Part of a small language model's weights: width 256, vocabulary 8192.
Each number is 128 + 24 x the weight over its row's rms, rounded and kept within 0 to 255. Layers, rows and columns count from 0. The size above them is the row's rms in percent of the matrix's.

# layer 2 attention value, 384x256, rms 0.0597, rows 154-166, columns 128-255
size [117 107 114  99 109 114 107 107 106 112 118 114 115]
[[176 137 116 145 136 141 138 105 127 118 135 115 157 166 104 152 112 124  93 111 145 122 175 129 125 132  92 140 152 133 132  79 108 111 114 153 107 176 163 117 147 178 179 141 110 125 176 142 153 157 152 159 121 163 158 127 148 140  98 114 104 161 170 203 129 135 123  98 161 169 154 122 135 164  84 132  93 121 161 140 168 111 129  82 142 122 112 125 123 152 101 128 105  78 121 120 141  76  73 144 118 139  98  85 131 157 111 116 138 135 107 142 142 117 115 134 144 127 146  93  98  87 127 139  88 138 117 128]
 [101 122 139 152 120 157 127 142 165 101 158 110 139 168 158 122 112 143  68 107 151 117 122 147 119 170 100 148 114 135 112 159 104 118 104 170 107 158 135 148 127 138 113 132 129 101  74 111 145 148 143 134 102 131 157 101 154 126 125  94 110  98  92 141 124 120 108 123 115 119 146  95 156 117 125 121 142 139 125  89 144 121  95 106 161 177  73 122 129 137 105 137 119 142  87 127 158 122 150  87 122 154  86 124  99  93 137 106 126 149 112  98 148 147 144 120 125 118  87 131 108 142  90 126  96 125 138  97]
 [134 122 122 138 140 107 128 100  83  73 153 106 179 105 113 112 145 124 113  93 129 110 152 127 104 138 102 135 109  88 110 114  82 124 124 129 150 107 209 151  96 132 123 135 139 152 182  77  94 125 139 107 144 156 144 125 143 108 117  97 123 113 124 159 136 109 134 143 136 110 112 131  83 157 114 123 118  80 175 136  88 106 128 115 111 142 119 103 110 127 127 129 156 109  86 122 147 131  96 149 199  91 169 134 105 149 135 146 145 131 167 133 132 166 137 121 105 100 129 145 139 125 143 145 130 137 128  98]
 [131 132 130 125  93  93 135 143 153 106 124 146 161  95 130 164 103 103 106 142 130 122 134 174 159 136 134 143 128 150 120 148 143  97 163 137 141 137 136 161 145 169 164 127 137 140 125  91 129 120 105  93 146 160 169 156 176 153 184  97 104  91 139 142 129  80 134 190 113 157 142 156 168 149 120 134 126 137 163 131 129 171 119 133 183 134  92 193 123 154 157 147 140 111 128 171 130 132 144  86 129 118 133 120 173 102 121 146 119 143 165 118 118 167 127 118 151 116 143 125 125 132 110 163 138 159 134 136]
 [112 139 114 137 124 115 160 122 124 116 124 126 118 185 130 118 105 166 175 150 154 104 133 161 107 128  98  68 131 113 148 137 104 167 119 143 176 132 121  56 144 147 181 154 116 154 130 120 104 103  96 120 162 106 147 124 137 139 139  97 130 130  94 111  98 150 144 150 159 166 127 106 118 115  90 138 146 131 141  91 148 133 109 167 144 107 167 101  97 109 115 184 168 160 113 124  98 140 132 142 137 148 167 124 114 108 113 151 148 138 117 127 111 125 132 122 128 160  95 128 148 131 126 118 143 161 157 112]
 [129 127 146 107 153 120 144 134 105 120 127 158 129 154 131 144 135  94 118 124 162 109 131 141 187 143 135  87 136 127  96 104 137 132 155 121 108 113  92 171 159 133 138  85 157 185 106 165 155 120 129 160 167 130 125 186  95 175 103 130  79 177 135 140 147 118 151 102 136 140 139 138 147 130 105 147  77 117 113 139 135  82 147 159 144 162 166 156 117 140 145 134 108 148 136 118 111 151 123 112 119 111 132 103 100 100 142 146 142 131  97 115 118 135  91 119 141 143  90 134 121 134  84 167 184 121 170 123]
 [142 135 126 129 141 131 130 142 109 165 110 103 110 158  90 111 122 133 128 125 111 179 142 128 128 134 136 121 161 127 134  97 128 145 143 104 120 129  87 128 162 102 169  79 146 140 116 101 129 116 155  95 122 143  78 151 126 121 116 109  85 108 142 120 106 117 140 124 174 146 166 159 122 119 122 118 142 110 125 131 175 136 128  99 120 149 136 128 131 117 107 133 109 151 141 131 120 163 143 122 145 166  88 128  73 110 171 112 138 124 103 107 139 127 117 123 152 141 103  96 180  90 138 121 149 149 160 135]
 [139  84 119  93 151 155 185 124 125 132 134 111 143 150 160 117 163 162  92 137 130 122 135  87 107 150  98 124 118 109 156 163 117 133 100  83 122 113 117 125 108 125 130 145 136 128 116 136 117 150 161 114 127 117 168 159 127 136 132 142 116 151 143 161 180 125 125 154  96 134 122 182 108 145 123 154 123 132 172 116 101 125  76 117 131 116 115 149 153 103 123 151 110 157 147 112  76 162 102 133 149  97 142 168  99 124 124 123 123 129 152 118 133 166 108 117 123  94 147 136 175 144  49  92 142 153  78 141]
 [150  40 114 151 105 131 145 145 118 116 144 112 101 126 123 181  99 108 133 102 115 187 135 104 117 107 150 143 128 141 149 101 115 135 143 104 100 121 136 130 127 105 147 110 161 141 124 159 145 172 132 143 183 144  81  73 123 131 138 123 102  83 112 142 123 111 122 139 124  90 149 177 115 151 110 160 104 112 115 117 141 100 103 166 127 129 133 128 143 123  99 152 111 120 134  87 143 111 114 179 134 156 153  93 148 115  86 115 159 102 161 130 130 128 116 123 114 113 157  85 109 114 177 111 137  92 128 157]
 [ 93 107 104 122 118 177 117 127 131 170 101 117  94 101 137 156 163 132 102 137 133 124 105 101 123 145 126 142 139 164 121 123  99 118 142 125  82 126  91  89 169 135 106 160 148 117  95 159 166  83 141 132 114  81 168 142  99 105 145 168 148 151 146 123 147 169 201 116 120  87 100 143 112 151 111  85 134 173 123 138 117 121 129 150 115 122 143 170 111 161 121 103 129 123 147 180 145 160 155 151 138  97  79 159 117 152 117 118 104 135 144 127 131 143 146 124 120 134 146 151 139 127 148 133 120  95 161 160]
 [127 108 101 132 123 122 149 147  94 100 143  94 144 119 108 130 135 101 111 167  92 124  71  99 121 162 125 137 127 140 122  98 110 175 137 125 135 157  98 108 163 118 127 122 126 150 141 124 111  96 141 158 140 138 126 121 165 112 133 139 148 137  77  85 124 115 145 116 136 160 148 132 165 124 131 120 111 118 116 160  95 141 130 122 114 128 117 131 144 109 172 158 131 155 117  94 128 123 140 128  82 116 113  98  99 129 136 135 103 189 150 107 115 123 182 117 164 118 134 124 122 127 161 133 130 134 145 109]
 [174 120 157 119 139 146 156  87 128 130 139  66  98 134 135 114  78 136 113 134 131 137 116 189 106 130 122 138 165 134 130 155 137 140 155 140  99 116 129 132 164 145 130 146 104 157 110 120 142 148 112 124  94 147 151 110 119 164 123 132 129 124 154 106 133 119 106 124 137 168 129  91 164 121 101 123 115 110 148 147  98 144 127 132 108 136 166 134 138 116 109 146 141 146 150 155  91 139 131 134 159 149 138 168 122 112 118  74 119 123 171 140 120 142 145 158 138 118 122 169 105  84 121 111 117 152 133 150]
 [ 98 171 108  99 140 100 145 113 108 131 152 174 168 128 124 131 170 175 134 143 127 131  84 137 148  88 101 124 142 126 131 130 109 121 123 124 141 131 106 132 140 116 102 148 143 177 126 105  85 138 114 118 128  95 104 107 126 143 126 169  98 174 122 161 139 164  96 129 121 190 165 134 133 100 137 126 112 126 147  96 174 102  99  76 144 134 112 132 110 138 113 125 175 101 199 162 113 116 130 148 137 117 181 125 136 115 109 125 140 140  94 154 173 122 155 126 151 102 118 107 146 130 112 159 124 114 123 160]]
# layer 2 attention output (transposed), 384x256, rms 0.0238, rows 154-165, columns 128-255
size [115 106 106 100 111 119 108 110 102 108 118 113]
[[165 102 102 130 140 121 132 131 142 162 122 145 142 106 109 127 139  90 109 141  82 150 100 161 152  92 101 129 129  94 108 119 138 160 139 135 115  93 111  97 110 146 133 101 109  69 102 104 160 135 116  94 168 120 111 142 124 171 101 127 115 123 132 122 143 158 166 108 125  97 159 166 151 114 142 112 127 173 126 139 130 128 105  72  77 164 120 171 133 150 112  83 127 144 126 167 109 103 134 117 131 129  98  91 134 130  93 140  94  85 144 116 115 131 153 109 132 126 158 112 177  69 106 129 141 144 141 112]
 [ 84 158 120 127 145 117 133 152 106 142  66 133 129 141 110 151 131  95 121 121 128 146 123 134 157 142 141 135 179 132 113 111 110 109 140 126 144 112 142 184 119 151 183 104 114 109 150 134 156 146 128 108 131 180 127 117 110 106  77 156 116 142 112 146 130 130 152 139 148 123 136 126 149 137 120 124 158 123 146 148 134 125 123 127 150 142 141 165 130 121  95 107 133 135 158 158 169 179 145  83 128 147 118 165 139 126 146 153 130 101 122 109  79 146 115 109 128 105 125  91 118 140 109 145 102 151 171 134]
 [146  80 106 123  97 141  86 140 136 117 102 140 145  95 111 120 133 118 105 108 120 105 170  81 161 138 134 123 180 155 118 136 113 174 165  84 109 133 137 114 104 111 129 113 115 143 125 147 139 114 115 137 132 132 129 141 108 153 147 137  90 106 180 100 127 112 123 106 183 136 121 126 151 110 159  82  85 113 113 115 140 120 127 138 125 139  92 174 148 121 124 117 128  95 154 140 128 119 150  81  76 111 117 127 122 111 125 154 124  96 126 157 151 147 161 118 134 122  93 123  97 113 113 100 174 181 109 112]
 [109 101 119 168  88 121 150 134 158  97 133 108  69 115 124 101 120 119 129 121 124 122 104 166 129 178 117 137  95 155  99 125 119 149 113 132 125 159  99 113 163 117 106 112 101 164 109 102 128 170 105 101 103 124 128 114 171 155  90  99  88 121 158 104 136 134 111 120 146 147 104 150  85 102 104 123 163 192 134 158 103 130  85 118 121 160 123  76 157  99 123 126 149 161 145  86 139 150 114 135 109 103  96 176 141 122 169 129 117 172 129 132 124 138 157 103 122 137 134 123 166  76  98 152 140 131 145 111]
 [145 108 145 166 121 129 115 124 136 180 109 135 155 146 165 128 127 155 120 125  74 128 136 154 107 110 143 132 148 172 133 109 152 132 161 153 131  85 135 123  92 133 155  91 137 111 109 150 126 107 119 137 152 159 149 112 159 114  89 123 102 157 102 121 105 110 144 153 128 125 104 123 125 145 134 127 128 132 113 162 120 119 112 132  94 146 141 166 103 158 120 139 163 132 133 142 153 139 103 163 153  86 124 121 138  96 124 109 200 174 134  83 120  95 141 142 117 140 134 142 142 174 136 159  98 113 104 106]
 [132  82 112  86 112 114 104 164  91 120 119  99 189 116 100 136 109  96 134  92  94 121 136 120  96 160 122 154  75 137  87 151 153  68 127 137 125 158 171 105 102 141 121 133 125 114 146  90 125 111 145 148 118 132 181 129 146 133 119 116 154  89 161 171 151 142 135  95 106 121  95 142 129 143 161 118 122 156 126  80  59 150 127 144 155 111 123 147 149 127 150 160 139 139 163 147 175 101 123 120 129 139 100 109  98 128 127 100 118 102 143 141 119 141 174 178  99 107 134 113 127 137  99 107 116 126 143 127]
 [129 111 153  82 112 129 147 155 125 139 160 139 132 107 106 154 135  75 157 165 163 128 120 170 107 113 131 132 114 133 173 143 130  77 135 143  96  85 134 136  81 153 141 152 118 137  96 155 125  69 130 113 127 136 171 106 116 108  92 155 144 128  96 166  89 130 153 176 117 114  85 102 145  81 135 145 157 145 129 143  92 115 138  68 105 114 137 100 124 123 132 137 127 140 139 108  84 161 159 107  96 127 104 140 129 121  98 145  82 164 114 104 118 133 175 168 150 177 118 121  98 159 148 174 106 126 153 119]
 [139 175 159 177 143 102 140 118 104 141 119 146 126 128 107 160  92 113 106 157 127 127 125 109 120 106 148 143 132 159 165 117 151  86 138 118 174 178 168 140 124 129 130 132 144 144 133 138 137 143 124  51 122 131 116 143 141 122 110 114 104 132 117 125 109 119  97 142 105 185  84 130 147 114 115 136 113 111 111 158 124 160  83 125 124 137 109 116 118 134 132  86 157  74 129 139 149 159 154 122 168 118 124 102 148 122 108 141 136 141  84 119 118 106 147  99 123 102 148 108 104 101 112 149 174 114 140 132]
 [178 148 104 129 135 115 174 139 120 136 106 137 121 141 112  95 149 119 153 147 125  92 124 131 157 110 143  89 122 129 105 166 135 110 142 128  98  72 133 104 101 116 166 153 142 120 169 132 144 139  93  92 129 119 166 143 120 106 108 129  91 103 148  94  84 127  92 117  89  93 130 141 125 135 142 106 122 120  98 110 135 112 121 126 106 118  95 116 155 143 134 118 135 158 107  85 135  99 152  71 123  90 102 149 159 168 115  87 165 120  69  98 140 124  85 117 145 139 118 119 165 122 105 140 117 134 110 149]
 [ 99 160 144 125 140  88 127 103 148 102 165 138 158  99 127 127 117 126 118  99 157 102 112 112 132 103 137 135  95  86 155 128 116 133  70 174 136  89 111  68 136  88 104  85 110 150 102 121  92 141 141 179 152 115 132 111 141 103 157  84 161 139 106 123  88 147 132 134 145 137 122 102 129 129 139 161 132  94 111 108 145 117 140 106 113 102 152 129 104 108 110 124 131 110 123  92 142  87 154 120 119 117 154 161 130 130 129 127 112 124 163  95 114  90 122 103 169  95 112  95 113 169 140 109 144 147 132 148]
 [101  90 153 143  87 133 138  91 157 134 128  93 100 106 142 108 161 163  95 121 122 142 160 146 141 145  91 137 151 171 129 149 110 140 122 139 155 115 146 212 120 129 161 106  98 109 138 126 122  86 109 174 121 118  94 163 128  82 112  91 128 140 155 155 127 173 109 103 155 135  97 131 108 120 122 128 134 151 108 160 123 143 166 163 146 169 106 119 118 139 102 149 131 113 124 142 141 129 132 129 135 137 127 114 132 159 157 120 120 126 117  78  83 146 111 153 157 141 131 133 139 162 128 112 148 142 133 140]
 [112 142 130 133 116 124 138 164 133 155 114 138 100 103 114  71 105  95 138 153 113 102 164 155 100 123 148 138 135 109 145 180 167 124 136 110 125 139 142 169 139 152 120 119 115 120 142 119 128 114 134 117 123 161 136 124 155 144 151 146 102 162 110 111 127 128 154 107 147 144 164 134 126 157  87 114 143 146 142 145 111 123 160  99 137 136 114 134 121 139 160 164 111 128 139 114 123 123 109 124 160  73 152 121  99 101 129 160 138 109 146 122 119 154 110 141 123 124 168 150 115 157 106 139 105 128 137 145]]